Weights of a small GPT-style language model, trained from scratch on English Wikipedia.
Architecture: LayerNorm before each block, biases.
Each number is 500 + 50 x the weight over its row's rms, rounded and kept within 0 to 999. Layers, rows and columns count from 0. Numbers have three digits each. The size before them is the row's rms in percent of the matrix's.

# k: layer 2 attention key, 192x192, rms 0.168, rows 84-120, columns 0-95
# q: layer 2 attention query, 192x192, rms 0.164, rows 85-121, columns 0-95
# v: layer 2 attention value, 192x192, rms 0.118, rows 64-95, columns 0-95
# o: layer 2 attention output (transposed), 192x192, rms 0.902, rows 64-95, columns 0-95
k84 085:436423535528489427462472454485546436505535511453564530630492516513519542498515454632488446436522485462567502529476617552494478462465537485500531459472416461466472467486500482477504424529400517546466582468493542561565433481452446462598529582533504440456498498591453470452559485468455531394
q85 086:462591538486440438496444508533500564498520568524444539443514528438444526458439447621449423522463500519466520412486435461582450404488498537468520506567482512495449430398451516512499592562460495627460499561448537480568532551449500482489479527515528531451542497546508493431497589536527422421
k85 087:461516511468592463461541516472478529502504498587472492467431699494463448497577570470468485523475465543502469541482459497508483470436479440453450457449481485526487497489556570459508525532559592514501483521462487554464543429558520433561556360517444514441534496525505469499391458612522558580
q86 092:397420516512569525466424559444469501474538498536589506472534562588554554485508560611486553566462444510552550394466436557518470552483465532515482532462430465530426449489509491536522527538534516551524504566398439575538488416454416463444522450468500457450579483524334499398437519506555513539
k86 081:455547562435512532480524396489520431591479432521425401511503639446494483415546492574509514445509541463489421523528470576477550564436474467429500452527595539526521535415465575457441559529468538483434432562431493543571478523534516495468471392489478584555449507530545547503469472539527504517
q87 090:539556586513471513476465558537486592475565580543412518524623523502485484499514550406572516501500503510456480541542455575435443365474537408490432518396463573438450474499481495458484566533477490560438462560558557457459549501390515506487519559572487564515493539472483473490447533571515567407
k87 089:533462533465528447515485471534505468431428548556540490502490520458530515439574541399557471448449416554575472466414462606529497450503518486510469468453436529444506455593371472518470546469490431485447536490534499566595566490529455532505563439521433525484538455525527568505543534490546505450
q88 098:560427597495545589508575524479606403467438508337563498547573428498597489440457546340520569614527445554459468431475514498487608473532507533509552572520469543541517432461386577485525400523501523443475549485483539586464429476544541526545532503564527519484512423442556464474525426493518470511
k88 093:513554506601458421443404483489506485490481549450551475546528507433522536493455567451588523461447492489553523477514506491531491452499449553517485530499538478556511458455599464491448580544414583496549439552626515440470406429635487462500480463582437526607481544413421532539547493481501446523
q89 098:489515442532426558516485406586411495533438533443498470480446512412471554445434603429493480443436576596550493490509507540536543380557539496519535495503480450474571553537502472543492457450551429468508428513538444437410431538535457531454507555444489499533440489502527530431481428450497584541
k89 094:488470490531515513502584445544554532401527460470428584488631450386477447527463526601429443479552375427525504457567501616504505434488525437485555437481418511516478394489566488437545542475554568485444487466491500482546454517472459602446507529475477508572553537405459541458564555514593554545
q90 092:529413520497477519507469460476461527569496601500528549455463498551455482505432472485528514496462560551478496416428537570427518492505612596500449531549396410490455482518489480538498465416598480540480472479516447452525504499587491576473496461511572520472530430589441516524494554493520478558
k90 092:411495575522484513484459510573467371563495470472422538519525516412518517457510550605470469503502523569577435441542478581587486535423457492474494501448525555451531470530510424556429444546536611505493627518554546490420545551489453463433420486467493478550466596532454466493522536551480515567
q91 096:580491543479502470490446610459499434560499447392565486432521562389538477462481482409508478618508506442434547473478450568460568441446526587434480487470455520555530507454558515497497457501558560558452434564484500506481476455531495555445462559586578434475588421527465504520471497367513504532
k91 093:462437547525525553516461531401496413527457525596521537508495410483525535602500499567485509511485571498602502547448479488469483538533498435555553412492519493397551446497538486478503506492534412460546501502521466447502481458434423406520551417627474431526480536403517548583407532512512475546
q92 099:438505569505563438376585512493441491428452428512490371494554606521514485485471557560458559513497512337559481507552472464431424507502448506523525524524459516524477465495453545390480551537492553577443581532477493522523523377498602534519487521534528429571526516499502502517541481476497553515
k92 096:471397556498550512552487506493548595490529439514515456528432491563514491549577552451555498458385547456440548560508381454451488501504421534533467561432460483526542458522516543517497540513436525570369572531503536592489574517489560534549485533545547510406534447451513501577464550550534441577
q93 099:477462504512435487539547391627576538446544539425562571475456556482486591501555386389555592512457439447521539512531466537568399567521432549478542458508459427502482478375458495530548426457504508470573539545549494443456490522472486538508489497615459523463451524530402491567584454538444514543
k93 091:473508480534485516479504455552551477514528556540487492528540462384406469563420468477537513520573593550552492461494488458472507444541476475462518524507571509495515558489609577479406545530484468579528499490439461469401444608499400488479423471487422527576542567481495433514546490537526510454
q94 100:530520501543448537519538554558504493470430492437498589470499392528420562453511521529558492445538544456539474430476525521485418528480370428519512475489558505560525497576458531461552491468470518468487526451541507489503445459517473495517595578556542499525571558552534442588626496575430482498
k94 094:431396533524436463505515562513547552485513443412543518538512502555535500491499570428432606548437458468530508431487499447415451509504486493589533561476382473487559491540569513497536538536457531514483464472555469551463554547556479526412441459557461536463527516503510553452470532493506542492
q95 097:515533456531519482419489498475500451506510489391568528480495551496510507511409531461487438488574506542504539493624480598485582602484568546439482459464487523503458547524454421463584578421465540503539486422504415483507459478463586615426443409576459488462486505433461492435573419474509514390
k95 088:530556554482544516534483562551520526457555377538556537480544458420469468506532494501490568527603398546500531521465572473473573540447510550455564447446622519502490490601434449513494499587525453456465416508475512445558472568466473381461467428466484533484420518513469541481487478442570554461
v64 080:465563508486580509476553577501506513475522561509409547511469538514475526420608536500526603439476476477460545455522556530560538472529403497461502475496469438484485546542502537518501557598435432397535487568547508487463508418562439477482521542497542481485465524477554408475440525497522497385
o64 086:473474529475516507561572388501584513532511486468465527442368451457501543519480500426454468492556469495555481482543565610397559472472525504518530443493570562530509454491586469384500479472526409554413466480529486464513548517509455420511411497597476506532537506515549560527554486506452509505
v65 093:516444550540644469425536504561453528460435457535501512509456467547540467458553540452520557504468487426536575461386490489596529567397539506522434568571524501468465543634598549523532429585582525447435475507454632467502507515560508534472414479450488507449470548485463405519520488513507447530
o65 096:530531466472456551562474441455389622498476493511609589573445475518555534556477429459485490551470503444495598490422451438507482458590541439532497436491554465480515502397500451538470578438467442515531485531522521560470500565525557627496543445523487476464458463453482584452463505451510558472
v66 092:513540466528639428534464573510491594487475535472537450453571436500553532439582418445470457586461492507511565438590479498511509483571483483492470455458490516497452490526557554468486498532474528511572410507445508466477597492426454585428489473442443569549475516574469452431550500552457370463
o66 090:519492443438468529531475512557563482510528539545491532494435594502507442453465476495557516509486352545520466572424454476565511500471520518550431468537538512482463603492623487409521536478569463533468596477503458516461565497414467582584486540602504547520532483526524463541512456534542448493
v67 088:467496622548387430455527389448473546395430567441536459531522463511573471566493488430495536489427466454537467565472530459566453472568408481549407488473521489486567506505509449471551473476499540465488522480559488506536430544527583543533474542576583459425460516532449491586467574450461569532
o67 099:484529496453541541495468490539521503512629558454456567540494575420488519443562512407426560451503567562488490460490506511457497538443517512469440565501450433587469543430503491550501389571487522555565547571524527473558444487648549514490491525571511510453484502445474507512467429494582557526
v68 084:464487462435593544448564511582548570585526388537508470484444518560571537422435483498502495453595603577563503492532473551409541513429475423451475445525551434447504493550415467451517534475493550496493451506462507477443579423380463474516527582464519482498551509468494525467516502484507491434
o68 091:509515520559528505445445529470518495560437518498455457595486384519504509442567644468597494483509478493511378519560593418443494425455395480521537551417476517553501482570444455470446456617560504493459476492519463497602506539541486442556520462498598507435471555491507443560546522387401505515
v69 093:502583525432491541488460605412495500557534532501497572513451514510449480506600563596506461487497465442465437444454504522525521607459557498441534457505560549594435522505521494528515484510458448411471409494415534621571497446438414474420475509413475550450500516545442562481530466581552438473
o69 094:590503522515570438564452537456559498568485460610407464448548506560410395452382436584569484515557465542524487470493396486487525518476514529560445461434450551415565500486528424396441576437492503573496425556458454541550606538436580518488480453575490563500523490429472449517576519550505495511
v70 085:452428451482520500505514450450474552459477562553527518532461473480558572480570549430470471596430521538472454459525496460504428498495534533552462555590492506496481519417454490531410517504454422543432516495569499494473466515500425549654520555449479580449526545436454506532618508534529492499
o70 088:482480491518472484593500528519527465525554466409496485526493522544474529609568448501541516395539525495530492530472472436572533476557513527549416489421564500557487522514524562494545415478515484516471539491463396548526475515452494500527536501506560343576452520461561403586432457473420523496
v71 091:496513554520540532482424687484517500564526440551545515456548498470465526462505486598368481481496587471531496430527620487528485479483516460553547494471525446434502476540518470452510535522487626417460465470533543557480567424397477447519611489460487516554560603491469452464550532472553552542
o71 087:470471585417544569525512522510493440498424495519333461557450554466495387534491398452548492539452522565482478421556531478503532465554478482545533493489515540465556529508460539406490552503469522478522447465489544456575527381514447383570502515489486411477528370555461550549453489509433514538
v72 087:521484505495566489449487552498553578430431555457455450461437461470517420462547524411582419485515499506442497480572584478549520433537569487427486526538503508475472499447492537522558481507496503488460526502485520489425522523509473594457479503450444498549466458537484470463571543529512450548
o72 091:521569423547570422478537550535563612556560577587533492550523528512448522466575504461537498428456379561511427496490533541481573528508492452537527467544498458495444474500547505418486486484529507556496531602506403491452542448533422509610433507501424452439539534578592472534521499488515493504
v73 087:489454511458404518460448542432499498492486573461494546426490575549582496571554496442437519529428440366511517428483501546533525525437482541490397555520531466419501470506512492488534469537521501482566384564623451479614525507561524508498452440515512489500485433495547498553484463480518470515
o73 087:467552535556543470530418517556472479528446489458439482671476518530520537541494519504529403534527611601455576532483542494446460472591583494450503525494430537568497588500457527576577550454496421577542551494497557462496503475510512526430453514518523475549452489445479487465496489518528577444
v74 087:472504491530445550444537511578496544448615558533528505474502406493526518471476509571584477503550542500532543477477528503500493589430581436513496491431576553577579526484421495423526460441451557470436538518501536473537625516474552540469519610472580477481542525510482547377387512529494449517
o74 091:470547369445527538529497521490581564481375462506429546483483560455460572412534500557535512468503443434652479527445478456459416434416545597489510544480488461478434473453538475566427543532498410452446426479535493525479483492452413493462484526510530544496478594425550481499570578550464524477
v75 083:504462489515510529513468465573488503485488521433529509420500520503495451508549481413523589329539536502450480457544521515568481531516433419530375506558474495568464502532574516539423588457544533450495527524533523474480395533591519555518546509526548514500490552503533439606379524549510470427
o75 086:563505549525464522496544618503421549542511553569559640441538494432488561435441508465532475501519505532497569497462503381437459497550506552472495559493482503516493432526636475500597420596472480525472432421515527513481504460496497569489490432536516492548512408439451505537495494402611539459
v76 089:520550533469564534515489457516480471417475500478460531506497421487436539457469522532563445482458426506483533533424491393496498527533536565421573449501442445475467473490491430567543530494574505498443568548566462476502367463487501543479585473550422475554474547544481519544516545539446548548
o76 093:555481489448500525516535541428499539462526464450603451577456517467555551471501573349540566491535539431485522488485461604537479479474497481537460438541477448538544387495548488497522446450489592475543494574519501483454494384490453440521562475417553472362465466544564413463479406407490463489
v77 083:540540428561539543488525454489491529539481514618475463596513491497552548509504505512507509483463444574455449447639467479613469480523480538451483512482408488549401519467507495466485450507601526460400512514503429531463528369463517495565488588442532447539530494569471517508551452530473452601
o77 088:390597417443443460549496530523509408463524509547509500420467535515478421477494417519495529450558518490558468499497572579439562539492449557559468407597528514448562515469568565492356480511510497480541501526415512567454508492547552518505490600495532406464457464445467481511507497498466434521
v78 084:519449549537512521449439471420530434463463478490474489586480594465500536509546527479452514388471495389488541452479504487525600452522491517454474532555551411438470473493587457470484560550637513438496472512512476522446525464494524464543483440475477454487567467505597547554492461522441527528
o78 092:512462507429517520476472491557474433515524491529549476630488495494519537579472451476530456555572545487504540453620494452563494503549535519490428496479480565536438539502486576481579406397431491525599543487464506376483473435482503514496501484518474524570471496523389499468476399452404498568
v79 085:405515363525478527444488489502525508564481550452448525473502480603551493514521449378378400569471512440480450433507521415517518482602443530536479452509490444530567512476370530502484554571483456507414478477573492533442505475453527341448518574503512473459453476467480547522502486511461528462
o79 089:519416483509465519506570531447565501534445488457478489481463541468462550488542478514589421445434450508559488551522538587488444510502498508541501450485537500464483606497436459519522442534558556472575561444458493604414468521513505497559567564584568515381469502478551518539542494491510459472
v80 078:481549481489500507568508371544496534443544467461519451485470564484446448526510410478528481546536482480604391529449534507574520419541511580480493485541559446496448569502530514505616524530507569474508587506565489469555526527535448609393500478548448543563510510525521525466510459588563458598
o80 085:523533483495600475426465505553488530532508522524564523514592378379617531433494380509492476592504477472510525577473533626520475502512567563436573543437514473533425533504499498437447405463534559503511507575494472445335466468461561441583561387447499556481442494486384497518498463537491518473
v81 083:492524481492496394511487609491463644508492463518611462439532507454424480579518536482529457466524469442490538415519485536426452511461399481421388564621414531524394494465507535511490502453473520540525475436522513596511516430488571553544558561456603503569559428456509527502453466527471469541
o81 094:525558522402442484469460556537563444485470462518530471456555468510492487453520525547452520405504465566569485529465478478349588488570537504546533545501499526401550503551454504513530524603515508570536465453481540455578468533505440501464549454567338525539443547582471502520554587404531415487
v82 088:583599474415553460504545603477576479569473488475511556602444457428516548521512513487478517510480529580540449417551452587512460622539472493469488493490453477474482503527558477406501458494513557471487459453488515543387548491351510474494632493492463469507562556473512490485582481403496571517
o82 087:516494538459559482455469392448496435478537502435375514475444515548454457567559534495611495462468532556440469517482544532499504497573418532548454482510512545533545486587482542467428497584466471406446448462551584414548524491469537404586435533494571476508510497472460470555512544572487414453
v83 081:443446531436498580492482537587462476536535494543506539439528544565563447503509499515487514415450598428469487475546524568525565576408501548455495465498461458428425515555454577524564497546529447457413466422564485553470536499515587457441518509513466395533454547541528516485517441489561505411
o83 085:512572469452487513381522418520486481502431504479426571548539493487447535589393551461588562548555531516534466482462513544508452419483432459549530523509448581410542478462477474399496502495575438479512494519437424499436476575432371574561518443496475455521485545450550517476460504464554572499
v84 089:480437511552506501404458446505457448559526552448499573487456601578528426438476473522364465468576470516490570420496518553536525541384377546488503481483456478507503513494555481434482562558517547486447565506502549582468530463446451488488494552439532535523442533515525639448544509535527458533
o84 091:486544478442599479498486442514467479523560451533404422474515508492503492516477461463565487561520544502514445541546516446508496469504472447551512458528511463386539447494543585528483430486441480472630424531464492516540584565508403435504480446522549579547464490542399451477488418520426551539
v85 086:543583495497487483382470454588502502494447467591533592486372524576503469448479594523444485465533503428507517496449514497425485526466493512485417538542497506526529531509369536516515449561537452462464415483486475483544482542501606523505428487550569542439506395539579518498484467441524475565
o85 088:480552471488421545512402512405514573500518512408517434557505512506529476491477402498564537526405460576511469553550485523509513495447530553520512591424468538464499463474424533580521548500541493467515580557493595441547532553532538440399514527484482522526509576416513529521459585536546517433
v86 087:481485408531459567415546563548463517531472505496435374542467568507509492493456551498444531620540428558533526454577499444567520574581519538417508551489511464467436519464445551495424482502553520482457525475522545589419556504488542440553601562433538462442543530434504537536565421459556552509
o86 094:433461612505492472519458445516458481528549450492413509544487417571504564563550457515498485555524580496538417538578517554365581511533416377569488477432477428527428513483486470483585569502513516566509552546433567440516548465564520523547459529450442505601545459503482510512542499558463425493
v87 087:495482519526483543516410493548545544507488537500544476496498509447516493543525524511558469436493489390474472561507500524473470438419560461542564428579480420452461437502517519412580551460606566548387549530531506466566504436610470498552486582625497486467426598514503568457458457550547525465
o87 096:481546428493551518473483497475597492480487484507589605513531417471538429489463514524470458552541543553484614477615662565509512442466513419509464502479485599479464479451467538569497454506452527484503465457457473471447501500541492537499505456497526551521491457375548469496517468542461581501
v88 091:437480523543498573414475437415436406488496554526423535555491540583500464436442478506521428478449445416549531532447476451598514500501432507450576532519452462465500490524481637533511501506517417404534387513449506531498510610566551445440522406548490496422497519482551467426559559574443482528
o88 088:478515523479618496503549578513423433424536475445508544564498507512554551521483457485514504518447517453527449411407509410580522502435528602542508462448513494549535514473440536601557552482440604528487475457483570529430539456486467604489534371539503496484429493517452546548501478456499537488
v89 089:462497469484472490560464431468512516589596408478533496546507531427431392539486439543437503450510530451446474562498577366544439428434578445513394530514458539593524463476593497520546442487504577495573532482425488504598484585549460541485415406532479581532513520520399523596517531605431493506
o89 095:478457596526597404438511501435490388454467519539580490522445533456615459476411535545501537588503437466420606452419452518500512493474501520554480542565407484503479531482611449570528494582515535552409481555486493528451528479481551479451466448510470442461476479543502509453473572525458490521
v90 096:473470432464464481498534515496543549509533541530424445534451519482558518542416568444524571389451507481465461544556546423426491507575487528477500558539519405598491529495411495451490492555476490525487541496505533560510444547469527410500476630518512400572529499456564464406478480517542399446
o90 099:484580453520497524470489405464582518555482460534498469489469416487509550493463513506466473475509455572490402545455566540456557427450519529484547521491493504413476374481488484534474534527469558431545549419497425469456560524504523516610424574455523700447455498464503522614589605533520509484
v91 094:523462506514533458460579583502448587560427526465529423499485407437553541554480424435506535554591497572577510471558627580500492509442587510531504502571485471414529482511562525429533477525458513482454497525497538446401379509472441522534526555567529494452504531497599484529459521505510539431
o91 097:485495508568504558487607482518498537477525498523511568513550484444427531489572554473512428393518450432515391540510594506455529469507469508497497489562512606499483473466445475569509441484464576475491374399556490465570411497534498523547561547413494491479484477476492504600451512514474571545
v92 088:478493463529496484519510485465584481462412533555530420520505454443431484501505496399548459431614545388514524577429517501511473418462488505558405553434473555526490489573506551491510554492538438559524605472441536449524387503639631469545476502565525526492462446509469501583443507377494576591
o92 083:501533491463587580463481558386429575394545598437575524440533500517559512416568471496435553465496455536462482485553567528473499476494437479534497439488497529526530461542449482557460402496532490451571394471457464513513433501437522559484546491543447392456493571515493538479547466511406442411
v93 080:520389527528584562507507418499530528446472547545459391501521473502500444505591534465539543532516531415559503432560483403482546450555447505492536501524512385479397451576576454406569448436491534507426405546526520426517437502526498451526589534488538400565483518417442498346467513514515546519
o93 086:496512541535483512521549539538519518589465465518523549535467473514557523387542492488483474573478526496428391489477601498478434567522592394526507479565580485427509502569410470527575527494542529518569535470434579393426429405531404476555493558471480512393510493439553472609478418558508596514
v94 086:491493556585417532565504426459499553588521610464528483474463457522515520597424385387514363486461601512553410563466555517594517495430561509517458463480419485553494487472507565501453521479599557463502546516523509534457448433560578560468527529576457555405515449546447511500397538468549421459
o94 092:502515505414545495514491517465551493458485582452609520495456428408577500466559531507502578371462463481394550484544548545379507496503560493496482474525468493516630478564605412504470405497445619543525504451463493557504559525529482603460511409537557472491456480473467465547490532504488571472
v95 077:519486505519510490561602487578467488519518542544560428501508547528468389454499423447429556525586348428489545497496442516615455614461480528385520485450521422548482464552499407479523517501520433537500434447470477567556435500460532592556494494526472521474530391548503476410463476469469464564
o95 088:477469567483493396575340537465549538463533495516478520454486462492585481510457557462619522574455477542506497563457432516495536527428440472489496494465556499519561461522459471569556532503506489479453535536541440383545489451570489497485538471544521541524493565500462557503556493538515474491
q96 096:474649457522456511475532477489515447513580519368463559475474406509502526555454504483519523544491507493516523444522471562525467459456454403506558525528360513502506506488485480481596515484591508475518526480529568520523493473546539444555440474451449508489523482543452427457559386491497541447
k96 103:507451471441481530490527496522531546531492510439508540499423441526576492413485559470437469411548434618567519487424471556520402444501573446562398501472540484455445512501535428560560574412515543515529437488486361477503517479548515525394571519552545611455543534587560490570561507472522552443
q97 102:503468533569553472507505458538522528431440466617520453532539624453501462526533537542458526458624524526440465538393555491513555480568472479483456538481465448469537493499446435443519489512444532514484545455490460518441478555409408498571487470546508517532573485454587476473442553619553516577
k97 061:575603450586555539513540413481435453446561539561521454444457459527522529511514496520476481591487569466564458503461516506440508384485561374582456470481489409470485551529333554530365561491436488438580589419423487537492431442603532473494446480545452546490501512503479553512471500444463490489
q98 106:464473472451479551572508451587512529558497521496572491540381469556546463487484546473511465517434474565492471571471457414451526463454565537624444464495538400473476557483536537573423579513400497516495499406552397508543464472481441499471443501516539583483559542482434527529682485462379498456
k98 116:547425494432486475516547513533570539618462501516451556522449461458539563454460540466468462482519433546540608498588470511498484437496500545561527490513515548488441533408499474488523552498554528514462454587474485469507517502476585556438582617499544519431487521473558561504505450451569483485
q99 091:518521479435504523542476524493495489586502499436535577421422414522567499434512532493539499507370476466525521508603469555462433462466545475520481384457479432535488449493558593632496554516508480515470474522543536500528582449543560495393463517515499504459559539512315549586549542409404494426
k99 090:569513547468529480518427526498537509514490464417520434537513427413498581486523480498461549530441480494499507526497569475529555563494596536524545413542522498504465591525465530532462427479428537517463480494455549540619450466431500515482469441449553488472535539506423501511540473494477500442
q100 093:444432471526446465507497539490504492465490509573484488580596575495460460580484512430437539495548514532504461460403551468506539474519410526499516597498459546524534497569467469395485478451506524427459554505533492450535496478487371447608493528461447485530493475450581475441513593621507515576
k100 128:439559485531524511553443535480498437444517425454521425493446458494446484542493396480542527607537501452479429525483503543523612576547470471406474485476489564567617504591484537493533448523523529504542513463586530546454509456460454463515527408555479446502521482456429425463517515522474543495
q101 072:462511521501506461461521479489541448440457485547418521542649639447541513528542466490442522452528500519570528539436442451444497498449490509509495523533483501459496454551472313418478530509427474481426549485530528587543478468426487392532608514464475492521508522541507446405505596580569539526
k101 125:549483550466491497469521417561513485581436556502500518506438550534523561474548485496469545500477478619562554564565552524564414472453562502598461469455541447446343521414515473558515542488459439571506474538412477451517471455507580481486537483445562577471482502575504543564493504477585495509
q102 090:504440383506513512591544629551473559629470435415475553515557525426496567557456431403562493500517577557464551466580520509423441523487567545520513526468407459508465515513460491543443400424510520537476470537470476470533494525526491411517494489492499460499459454461453542422431481534514549394
k102 080:526530613571491521447457418458477563368557511564479550477419498474484449511557569610524580471443475571456517630463492394481557497533562514463509460490499487496456555515561507447541569512497549436543591499514512464551538378429488515494526473625480536436507421456493506506527473503445403507
q103 092:522541484578511500540503471500434448497444569309557572531534523416476467514514476443549497484487460536485581446488445395397536425536471563527417499575445493538484469467509515540500490579490534514534533467518530420518444467471475512518509483499515466543433535507538452480472496494510565407
k103 084:572453546487434438534464420490509509477532418551577468488540474415508532552475497501488466533489589428462449526443548497412522584542486508445506508437494628421531553460479516459486511549455429412539507458472465653453556438475506543530514431446497482530526551399454448508416432488482541538
q104 095:589520453591446464492495524483591513537524519502548470548474490487482474599459519586531491469548422485445467571521413486574503491443531508534584414505472468519600523476493495423665482532516549500639572507459466428488455439533409448535532515550489457501571482505521479549529491407596456446
k104 085:422515508401500546409535508545364424458492467478488375577509524522501494528489535491441437488459484463597479503478549479449520492571482468445452415365461585613480448550510543530456447473523549507442531455542535562491600563503488468521432448508494472544471458520423425573485505523427542435
q105 098:499530524393413500532513433526501499477409450427472443514448516423497416469546488488452429541453467447451424538468557613573568539516542518530457473413441543563495400513539532512560564520448495521456523497608480534460457556407554468534475478642519583552527535471556360454476400546556533510
k105 081:507446551587527476529545509497484477575494581513519559477566519501468559536529498423532596485564499530556536521568428445507472588497580453525502372500498504476509612476501512467509539509539422551328536519490498427581565493510483517417432374507485509514497464542491432499449510479469567581
q106 090:408500492603591477479511583520460485507535514543445452446505466492471449467460486613573538529595439512472610465431498519510549520554500378519381561492450528561627470564499468517487337509470541547521517421465513512506469471439537499504529548459493404549623508545471493459484528521531537513
k106 093:496581539477520460520476468491505513482523504436461627482503495424628510441446534429499408534401507478472546486547545471559480438484521548594506466460560503518484555478459477415500570521465440493439557586424536514543516482576497593473508526563529584460536440505506481491481566558489532429
q107 087:500559515528523501556528465562511501541385520521462555522477443458424524545550476463508489543502502605523578445464565585592611537535517413537490548474481505528480541473445433531506524461512503349542458557550553466528453544481517529502529454400460531538518595318500550450501547536427576424
k107 085:493435438599518490493564488408482549518481518487612436501529583480564520533503606520489490427477508338488480428480508516538530443470454548469509532442471491423536522522560590431523569496509516574475541427445515475514405468527520504549572477581542458458465438459502433470568493484518473502
q108 088:375472420502502534528499437498544484489565599492520463431553470535559558441426457563567444554487456564517451490504426530393525553525560422469530515553500539542456475557585436524604535461480482457531482529557511463463539454460518516527429489493492541471536474502490544499581427510397526556
k108 084:499553584532562477453554480483468503473477520480372449488600550491456555488558448430515529489488488565536525494481521590509507447378343509488481566491441473439531430452452481457549545451570451484409544585410569521537511528566463444479488522512531489484455513451597425409551537460515591561
q109 085:462502445507477530480565426586458540582499507536432473527533555474495512481425555513484426477601419388496433525483596514449528498517541652454554465461560462430450497469539549595528466533509609521545504445508568437475559488500443544414413445588507507502505459463543485520488530503427573443
k109 086:442507483603441498406390518478586443489528476495480502507463475580435504487508491505533593482540457568468598476552446495529521441508510361524559453531469533434473438555561475453530465490486416544385601495527408536456460495467497438518553612570472598465519460434502409474574542541455514553
q110 090:436510480509506445516584539474485477495410493457525438439508485476546496479493432491578492530532508584461610583566366467428409471444479443543477445499457583458431531538471463535516481482561473516394489469462518507500617509555502560528467506523549544473524496384470514527650433460535486503
k110 083:525459626454531435433450463540525542536508470526579485470540484513490408427495427502566521559461503519523519462502403422465505530415506545479399527425511513465522531508543498452507516517456529661610508495475455489492480431549559409567532511546470452503515536619569473501499514582498449474
q111 088:453462530432521516472486544488500447538476533440529579540513511537595587442506542472467454551444547571473523516587381532509414530543565503484481475461525505540403431500546515577460469521466486564463496406553516539497566538445514566435519595471535516524463573545382500619485477522524557350
k111 097:406479487590515484493515421531483418427526426548508447499476584586460440556564457564512570579543511478419442451557552466583610531524494511454487479487446464538546488556495501486519467588530523447552538531440510466502592499539497509642526461461475458522546490505551408431463527538492483539
q112 091:484499542530394517520467513444454538496581449475498491475505469462555550447474477502545421585395509478581506565453445447550422471479587539561499492495562498508420507503442548595455494537532553484524493539491428598529572460598542471501428518497482541459556441452447507543540499386432497405
k112 099:428576543518470501487490537447537417520532485545561443415540492492506403509487450496612529606493560474457518496585471559536544635440404478442539463511520569600579495493569515516481483505519486542503551414594531461438553477464493430534464441505511463578449448521434457450457531471512553521
q113 098:551545490453499425501506493516530543495547444517561407470545489515482457510410429506510563614512596546475465462468543458498493428420493575462438525497518610451477468506482456508404555509598593520513519473523454532539461528448528434516414590497582450463493452511526511429454467526501572452
k113 084:485431534480513549459503456459513500598475560532439506478575438473593527541520401491512582403495430515509481524438440567441474521478498492484487486568471481504526496449573527480576558504453454538428511527492463487498573514561547549531576449479479511557568477477465572583548526432478407530
q114 096:542468424444562531485478541545497479478455384508622579497512459519510488555490424418427403539476468473458473490370566581499477486555563566438573499438527510511459525495454518481504538485451463504540509573580507458441522566519428543574547574536500461546464433438511541533482590502469404520
k114 091:493447534457437495491512559447494573497526547504475489554493472463538518438535562529529511530460472552599588448641482399562493518415418426525475448520450526450556499531515464473473466457559526520541468441494437495512561550457547552461473466541575469418496512552546532576504402429566510470
q115 088:493457496446636475519501538518498523528481453564603553520518488452439563516466548489436490510425542380423530504455567434477537473453424504465505519497477458446457542438564546480475557525564510464346564392472509522528523524493463473487648479507493524486533522530523409481437514552455451521
k115 089:424528467498465544457404489476514405472436496476514466479478546488449523588503425501603552556537476500619371552540589502477524475458529448434446555484499511664450535560528559507582398573475470553513554568552532508549492501538586509570449414527448496514549524459461525469527590550497512523
q116 095:519517475532518433450547516482574542508547521476532471587508444511560518466496486497403515455435415495470416527411492567552429515483529483453557444558564578439413436483385506587453480470433454563604434515537509548497383468543485549543453589513540577443458570581547504511548393511506495486
k116 093:457591489523511510490485511524457514533480535486501555491460560472438515529539423501534485572590574477493507503552505515590513514515450546422441522443484465546616506585493485393511536532545497400473564485538448476545460470486527373520432391488455479577446481531472508516512553449525414546
q117 087:480489530562583424475466451517455585469480422520565425567543530528511470489541517468585624557479483476506501546572499484493500556543444439527482546519536458532481428559492480462509449570485490548489451527531386475443567625434450538525480517489574517498495441492466551570436478526428493595
k117 089:469477507524457540477496572520554449482447420526468460436432594591534448463502558518455538507495448602518448432422479541451424431489481442456516522514477475432508511436492529525491585433446546587489430559471477518569556454528537458460546393493463555529560565514475418422514458572552536493
q118 095:535520470470535573559396465572453570538468569391555472439471525475528484501485480573436525505548427399499394535483479519451490502621533480487507518502452464503454471488513457440517521426546492404403493531516478573540437488529415533601496509471489477570556401397542549524572521562572522492
k118 090:418430477474531511492557598420411471454511494609481515579472543586477503545487534404558492566472461415550445493410531503590492524509538546540454497495532596444510487504452545560536491574433555531465538428549503492419513392515511476476464483553569510458519597546546443483525450570357389550
q119 090:434614408442484466585476458481550424519447490486574490496495444529518481524398452485639449500413424525523463487475401507483523488552554554501464371495522521553582499438443571493479460498484447493507503437603542555538528546532470569524483501563446458475557550464546523507561592427457566490
k119 083:557422592482435548477435477435495564473568591538490510489523551508555494499468536480477575424540568534475469504489492506514511577496436501438527493498457530447536469539523518502575484497512500409574503472543472501425433392481432420557573408476501501545460548517443441493555553533572532507
q120 094:540544492491526445480491476613448523389486560519555601433513599422447524530524472414510452534436494423522439473529503471437465482468491541438536559542525483455519467493501464535484504422531463477622492556487564480483467603450499567456506429487467520546496528456432496606389529500508497524
k120 087:518432456454520495470574554423534527558567505537511500504457362524513496431528559576460521446466525514546597510642491586436453421526476531548516411492562532495524477537542522486483549509476570463505514417538533456468478459480465532509466448477523549379493476443553531456552541468521526482
q121 088:550511405561567549466463561559463486542436480533478506522380390523429494485567497553519582534511515398446511469442510463519473459501535490505456561536459457463548459514509480498413613438549434542502431456525448484484459481606532446492507533457539504467519537522409442468483489380482564527